From a checkpoint of a small transformer trained on Wikipedia.
Training: a variant of Muon for these matrices, 893M tokens.
Each number is 128 + 24 x the weight over its row's rms, rounded and kept within 0 to 255. Layers, rows and columns count from 0. The size above them is the row's rms in percent of the matrix's.

# layer 2 attention query, 512x512, rms 0.32, rows 188-191, columns 256-319
size [ 85  85  76  91]
[[150 166 112 149 132 130 154 120 167 108 141 113 132 126 151 101 126 149 146 131 171 127 120  87 143 128 177 111  88 122 120 155 115 139 114 151 123 132 116 130 110 158 207 132 107 160 191 143 189  70 123 138 130 101 122 145 146 124 151 116 140  88 173 116]
 [104 128 116 138 159 128  80 121 151 107 134 146 128 159 139 130 124 174 122 140  90 115 142 102 107 102 137 123 102  96 186 113 158 119 149 103 157 139 121 101 112 140 110 141 107 160 163 122 120 123  95 115 129 120 133 128 115 148 165 120 157 124 126 164]
 [181 123 103 134 110 147 123 123 143  71 103 120 142 151 103 106 123 127 121 212 109 105  83 140 141 147 147 125  89 126 118 119  84 102 154 107  96 124 123 114  93 155 149 142 141 148 135 167 150 162  87 110 135 114 121 155 145 109 172 116 105 134 115 134]
 [109 126  87  84 129 100 117 132 101 150 115 121  93 151 134 103 118 102 133 132 151 131 124 123 119 110 102 133 105 188 148 129 113 117 133 145 130 141 123 137 151 109 122 125 109 123 140 153 143 126 124 119 146 158  99 157 112 154 146 116 106 155  87 155]]
# layer 2 attention key, 512x512, rms 0.335, rows 188-191, columns 256-319
size [ 81  82  70  75]
[[114 129 130 170 144 155 114 101 136 145 161 177 169 116  85 101 147 148 123 164  90 120  91 193 108 140 126 107 120  91  71  90 128  87 134 124 142 148 101 142 125 162 180 113 115  76 111 172 117 150 134 141  94 111 101  94 115 128 102 161 120 105 139  94]
 [172 126 142 138 136 147 111 119 150 136 128 118 116 144 123 109 125 152 138 180 154 114 116 183  89 117  88 115 117 108 121 159 130 128 146 163 107 105 123 115 143  76 164 164  92 117 127 172 147 117  87 147 140 129  89 148 113 173  93 147 113 102 136 117]
 [120 130 148 127 137 136 141  75 123 123 138 136 115 168  61  76 115 156 136 111  99 137 141 121 169 132 139 142 146  96 137  92 135 130 103  94 129 134 124 119 152 156 153 110 145 100 159  97 118 140 116 137 126 115 144 177  99 145 132 136 140 149 126 122]
 [148 130 136 114 122 139 133 142 143 135 113 168 152  99 136 146 121 142 133 124 148 153 111  97  65 166 109 146  67 100 111 113 169 133 131 102 142 119 128 133 114 131 132 114 130 140  94 124 154 123 118 109 167 173 117 160 153  64 137 147 148 150 121 175]]
# layer 2 attention value, 512x512, rms 0.393, rows 128-148, columns 256-319
size [ 94  91  91  94  90  91  91  91 101  89  90  88  91  88  87  88  86  90  97  95  86]
[[ 93 160 123 115  85 133  89  89 122 136  82  91 158 123  93  71  98 131 133 150 137 158 134 124 138 122 149 125 146 167 126 183 149 138 135 148 139 137 177 104 117 111 116 123 131 156 156 125 161 137  84 176 135  82  82  62 113 135 132 107 162 145 119 155]
 [ 91 138 139 117 117  80 126 155 130 124 177 168 149 136 126 171 154 120 127 113 109 107  91 117 106 130 117 142 124 103 141 135 163 118 163  97 185 179 156 146 148 126 130 140 117 134  91  78 136 150 113 111 145 147 124 161 147 154 131 139 117 122 124 120]
 [167 121  84 108 157 142 145  80 110 112  96  97 173 166 123 157 131 131 107  98  92 138 149 101 173 167 125  98 146  95 117 141 129 122 182 115  96 133 154  87 153 118 111 170 114 181 114 109 155 103 143 120 153 114 172 125  59 112 128 145 136 104 125 129]
 [159 120 125 148 108 118 144 140 125 131 146 133 107 116 146  84 120  96 150  77 119 121 159 106 132 115 125 118 119 159 126 128 132 113 119 157 159 114 141 134 129 125 108  87 151 107  95 152 128 166 107 107  95 139 160 155 117 132 118 139 111 127  93 103]
 [107 116 128 136 110 115 115 119 106 137 124 107 138 141 133 135 160  72  89 123  95 117 120 136 102 125 120 128 114 126 136 134 186 127 136 153  86 138 161  82 104 111 188 151 115 147  90 117 117 147 138 134 122 112 109 135 136 127 119 114 133 104 122 129]
 [162  89 136 137 136 125 124 125 122  97 107  58 178 101 126 158 115 166 142 139  79 139 147  77 158 118 113 130 111 117 147 152 118 136 140 119 125 115 151 125 159 144 146  97 156  79 101 156  91 136 214 120 139 140 140 124 132 103 150 175 158 112 167 139]
 [ 87 106  69 118 117 142 126 155 153 135 120  88 195 100 145 101 141 195 143 127 144 135 120 134  98 131  89 144 124 137 113 127 136 124 127 112 145  92 128 150 119 120 102 132 120 121 105 164 128 161 147 134 119 121 136  67 129 107 116 183 171 131 133 149]
 [113 129 136 136 144 161 123 124 151 108  78 137 104 131 128  89  96 130 117 134 148 132 136 117 103 116 108 121 135 155 117 161 154 154 102 145 140 163 100 143 133  88  88 115 134 165 154 154  93 164 110 126 115 141 100 137 121 147 136 131 122 129 109 149]
 [155 170 138 118 163 124 170 124 104 128 105 140 136 141 191 111 137  85  92 130 143 154 143 123 116 126 138 124 133 136  91  86 102 145  72 105 127 124 137 119 131 118 118 120 119 114 123 138 159 111 117 126 117 155 137 164 111 117 123 114 142 127 118 145]
 [137 143 153 139 152 133 175 104 103 160 124 155 125 106 146 158 144 100 126 147 102 127 130 108 118 150 109 113  95 133 162 143 124 146 123 118 106 135 119 120 113 145 121 106 115 145 131 143 125 146 126 119 158 108 167 119 124  95  86  59  85 149 162 160]
 [155  79  97 150  74 135 139 123 123 132  94 124 148 114 148 138 143 132  68 151 115 141 143 116 132 139 124 144 131 157 143  85 154 126 115 155 106  86 168 117 135 138 131 146 120 105 149 119 142 162 154 137 123 169 138 161  81 179 166 109 141 151 120 107]
 [161 141  76 140 141 145 167 151 146 107 129 152 142 112 113 164 123 130 166 115 146  96 149 120  60 103 118 137 149 133 111 131 135 139 142 119 158 101 142 125 140 183 114 142 119 138 133 126 101 131  99 107 117 107 120 112 131 103 148 160  97  95 153 173]
 [138 118 127 141 122 184  99 157 135 104 116 131 156 116 152 105  76  77 107 121  90 113 153 180 124  96 100 120 139 134 123 121 148 132  89 109 104 130 133 114  80  72  91 140  92 106 108 152 106 149  91 151 122 149 146 131 144 119 163 101 112 151 132  97]
 [107 180 145 122 169 135 117 160 114 146 173 114 118 153 120 128 144 154 136  98 130 130 112 194  94 121 149 123 153 101 156 131  97 128 150 161 114 115 123 147 162 113 122 115 141 150 131 188 148 108 168 135 176 112  88 117 135 128 123 104 124 123 108 115]
 [179 112 133 133 158 120 168 136 106 109 147 127 182 146 165 152 135 141 108  91 151  75 127 123 152 127 143 127  91 148 124 133  89 113  94 144  93 114 123 150 108 149 122 107 125 137 149 179  79 145 121 113 106  92 107 104 147 128 106 118 133 116 121 130]
 [130 123 145 142 136 102 100 145 120 128 128 138 137 123 131 145 117 137 169 159 124 100 139 130 127 161 139 144 123 179 116 159 129 154 121 139 117  64 146  90 126 145 119 137 110 126 132  85  87 133 143  93 107 155 148 145  95 111 144 169  96 152 168 110]
 [109  73 121 152 143 134 147 106 179 138 129  57 117 162 149 112 103 181 133 157  85 125 166 155 155  91 131 152 141 130  65 165 112 127 117 166 139 150 123 179 125 127 153 144 122 118 133 136 146 114 121 152 166 108 191 101 159 114 163 139 120 101 126 123]
 [112 115 150 113  98 154 113 107 164 145 133 156 124 114 127  91 154 154 118 119  80  95 151 129 117 120 145 124 108 129 116 159 135 127 109 111 182 105 126 164 129 133 123 129 133 120 143 129 167 117 146 143 106 153 108 180 125  78 117 102 150 117 121 151]
 [145 149 153 156 127 121 133 135 119 114 154  85 129 103 140 129 160 161 137 143 125 133 114 103 107 157 157 129 125  83 104 127  92 161 146 160 129 133 141 133 161 122 167 157 118  99 113 130 104 127 113 108 106 123 129 147 154 150 103 176 124 116 122  91]
 [143 150 191 140 140 135 134 139 121 197 121 114 159 143 155 154 116 112 132 151 131 144 124  49 130 125 132 107 105 118 157 101 133  91 160 123  95 127  77 143 147 155 108 140 132 185 129 136  62 133 129 103 123 143 117 127 136  75 123 162 100 112  91 157]
 [102 105 105 100 112  98 123 113 142 165 175 124 135 141 136 140 146 131 147 146 140 117 145 108 149  96 119 144 113 158 125 108 114  63 135 125 106 141 101 144 147 118 117  98 170 139  85 146 109 103 159  92 125 131 105 126 122 173 124 149 124 202 137 131]]
# layer 2 attention output (transposed), 512x512, rms 0.292, rows 128-147, columns 256-319
size [ 99  95  96  95  97 100  96  94 101  93 102  95  99  97  93  94  94  98  99 100]
[[109 127 111 129 151 100 175 124 161 158 159 126 137 153 136 118 148 113 138 116 147 129 121 111 112 119 108 133 128 111  83 118 116 159 137  98  80 125 106 147 110 104 140  95 103 122 133 151 122 149 169 117 167 124 117 134 146 171 153  81 125 139 104  70]
 [161 151 148  99 167 109  60 130 109 113 113 104 138 118 109 118 136 134  80 137 136 132 141 131 138 104  90 139 156 158 155 161 133 129 113 153 108 101 116 126 139 165 122 161 126 118 140 143 134 119  98 126 143 149 152  98  83 154 105 117 114 148 135 153]
 [115 142 142 127 137  97 153 118 148 126 101 146 122 120 118  96 105  88 128 154 122 125 110 157 116  99 123 113 130 136 148 133 121 116  94 159 152 126 173 189 126  99  94 131 155 117 133 174 132 152  92 100 131 142 152 111 163 142 170 104 149 135 109 142]
 [104 136 125 147 103 163 128 162 144 145 137  97 125 153 117 157 142 166 145  87 162 137 115 153 133 132 152 153 112 144 137 156  84 103 124 127 129 136 112 156 115 136 145 114 121 145 140 138  96 116 114 165 113 124 107 100 147 118 154  86 152 152 138 111]
 [173 121 123 109 164 128 138 136 143 123 136 129 164 166 109 115  81 147 180 135 142 117  75 111 194 127 107 126 124 124 144  85 112 130 145 147 161 111 122 142 118 134 148  96 141 110 131  96 110 129 137  89 125 129 125 107 111 110 120 144 129 138 117 147]
 [155 145 137 140 142 139 157  92 111 145 164 138 115 125 131 115  98  69 124  84 141 136 113  97 109 132 147 119 129 104 139  57 132 135  96 179 101 128 157 119 105 135 140 158 131 165 170 119 166  98 143 174 124 127 109 136 113 120 155 125 123 153 136 120]
 [147  94 189 132  63 119 116 152 124  99 128 140 121 141 125 145 126 121  87 119 109 127 130 110 116 115 158 116 148 127 171 164 113 139 139 150 117 143 130  97 139  75 119 111 136 115 137 102 140 106 102  94 132 164 122 149 115 105 132 114 124 126 103 121]
 [136 109  77 128  97 133 143 161  95 134 181 102 123 119  88 154 155 103 130 150 144 104 147 163 165 176 116 126  90 148 155 147 110  88 123 164 135  95 141 118 104 154 152 121 146 122 117 103 127  98 138 115 130 121 116 119 115 106 114 154 139  96 104 136]
 [ 87  70 141 118 109 121 115 106 141 130 116 101 155 126 101 102 129 139 138 110 128 110 115 131 149 123 148 175 118 110 124 142 152 166 159 132 121  81 150 157 128 131 130 111 149 152 173 135  83 123 110 113 137 145 130  96 153 133 102 111 140 153 162 110]
 [108  99 106 173 134 100  99 120 168 145 113 127 112 123 133 122 119  99 163  95 168 107 110 125 135 130 115 145  88 130 137 102 116 111 118  85 127 110 127 138 126 142 130  98 118  90  96 119  77 120 108 136 155 150  87 102  99 112 148 184 174  72  89 133]
 [100 140 140 114 180 138 106 145 123 117 155 164 186 136  96 107 139 144  90 143 131 120 118 145 118 114 126 124 136 137 116 114 108 126 130 132 141 158  93 111 121 130  89 100 101 140 145 101 123 158 142 120 147 122 128 100 132  86 164 153  70 135 109 120]
 [151 134 183 140 129 107 124 151 140 131 149 137 140 128 122 141 138 157 116 166 107  69 116 139 152 153 139 136 153 100 157 118  97  99 105 156 142 140  97 127 119  65 136 126 151 103 115 121 190 114 183 121 127 152 122 121 102 102 110 109 137 117 125 129]
 [147 153  95 120 122  98 126 156 110 152 129 124 107 146 119 106 126 180 126  87 165 118 124  94 147 171 137 185 176 129 159 178 144 139 128 117 148  90 125 145 132 125 157 111 167 108 162  91 109 142 136 133 115 102 130 136 119 138 137 137 140 105 109 127]
 [141  88 111 113 175 136 139 143 147 160  80 191 170 128 113 111 118  90 132 137  93 140 119 151 122 141 135 125 127 112 133 116 129 110 126  96 147 171 139  96 116 108 115 159 136 110  94 118 106 144 135  71 119 165 168 123 129 117 125 146 163 147 153 120]
 [141 115 120 119 116 123 109 148 137 169 102 116 107 150 127 112  96 119 146 179 169 134 133 138 131 129 166 137 118 112 137  96 130 161 144 124 127 173 125 104 137 166 105 116 148 114  99 136 133 139 133 147 115 140  97 132 128  99 140 148 138 128 127 115]
 [139 118 150 138 145 104 163 123 143 138 154 129 131 143 133  94 111  82 107  84 163 127 127 151 149 128 124 108 147  91 143 130 164 107 124 142 155 144 149 138 137 141 118 129 140 124 139 156 169 144 109  93 142 125 120 103 154 126 105  77 121 119  87 119]
 [183 110 129 116 103 118 155 118 105 102 123 144 101 128  86 162 137  93 135 111 128 142 144 151 116 151 112 144  97 132 204 161 117 125 173 110 121  76 169 110 100 148 125 134 114 138 152  93 120 104 125 106 156 101 112 154 120 150 106 134 134 141 141 138]
 [149 165  82 137 102 141 113  86 104  89 185 114 128 130 130 150 133 118  88 145 137 145 136 116 140 114  85 150 126 165 142 134 144 104  98 122 119 163 148  62 155  91 139 117 110 165 136 101 167 135 101 128 172 132 139 125 163 177 136 149  96 103 143 108]
 [142 160 124  89 121 135 116 118  94 135 127 141  82 150 146 131  99 111 127 159 105 131 161 140 147 132 119 129 112 158 147 140 115 118 120 114 133 116 160 120 131 170 137 122 182 172 145 126 143 102 101 138 105 119 126 125 116  98 124 108 164 146 109 153]
 [140  94  75 157 123 136 119 101  99 136 129 155 136 134  83 130 112 120 130  99 152  88 105 183  99  78 101 144  97 108 104 107 152  96 157 113 130 117 129  92 166 145 153 132 103  87 153 129 162 153 139 124 164  79 176 107  67 164  99 139 154 138 145 137]]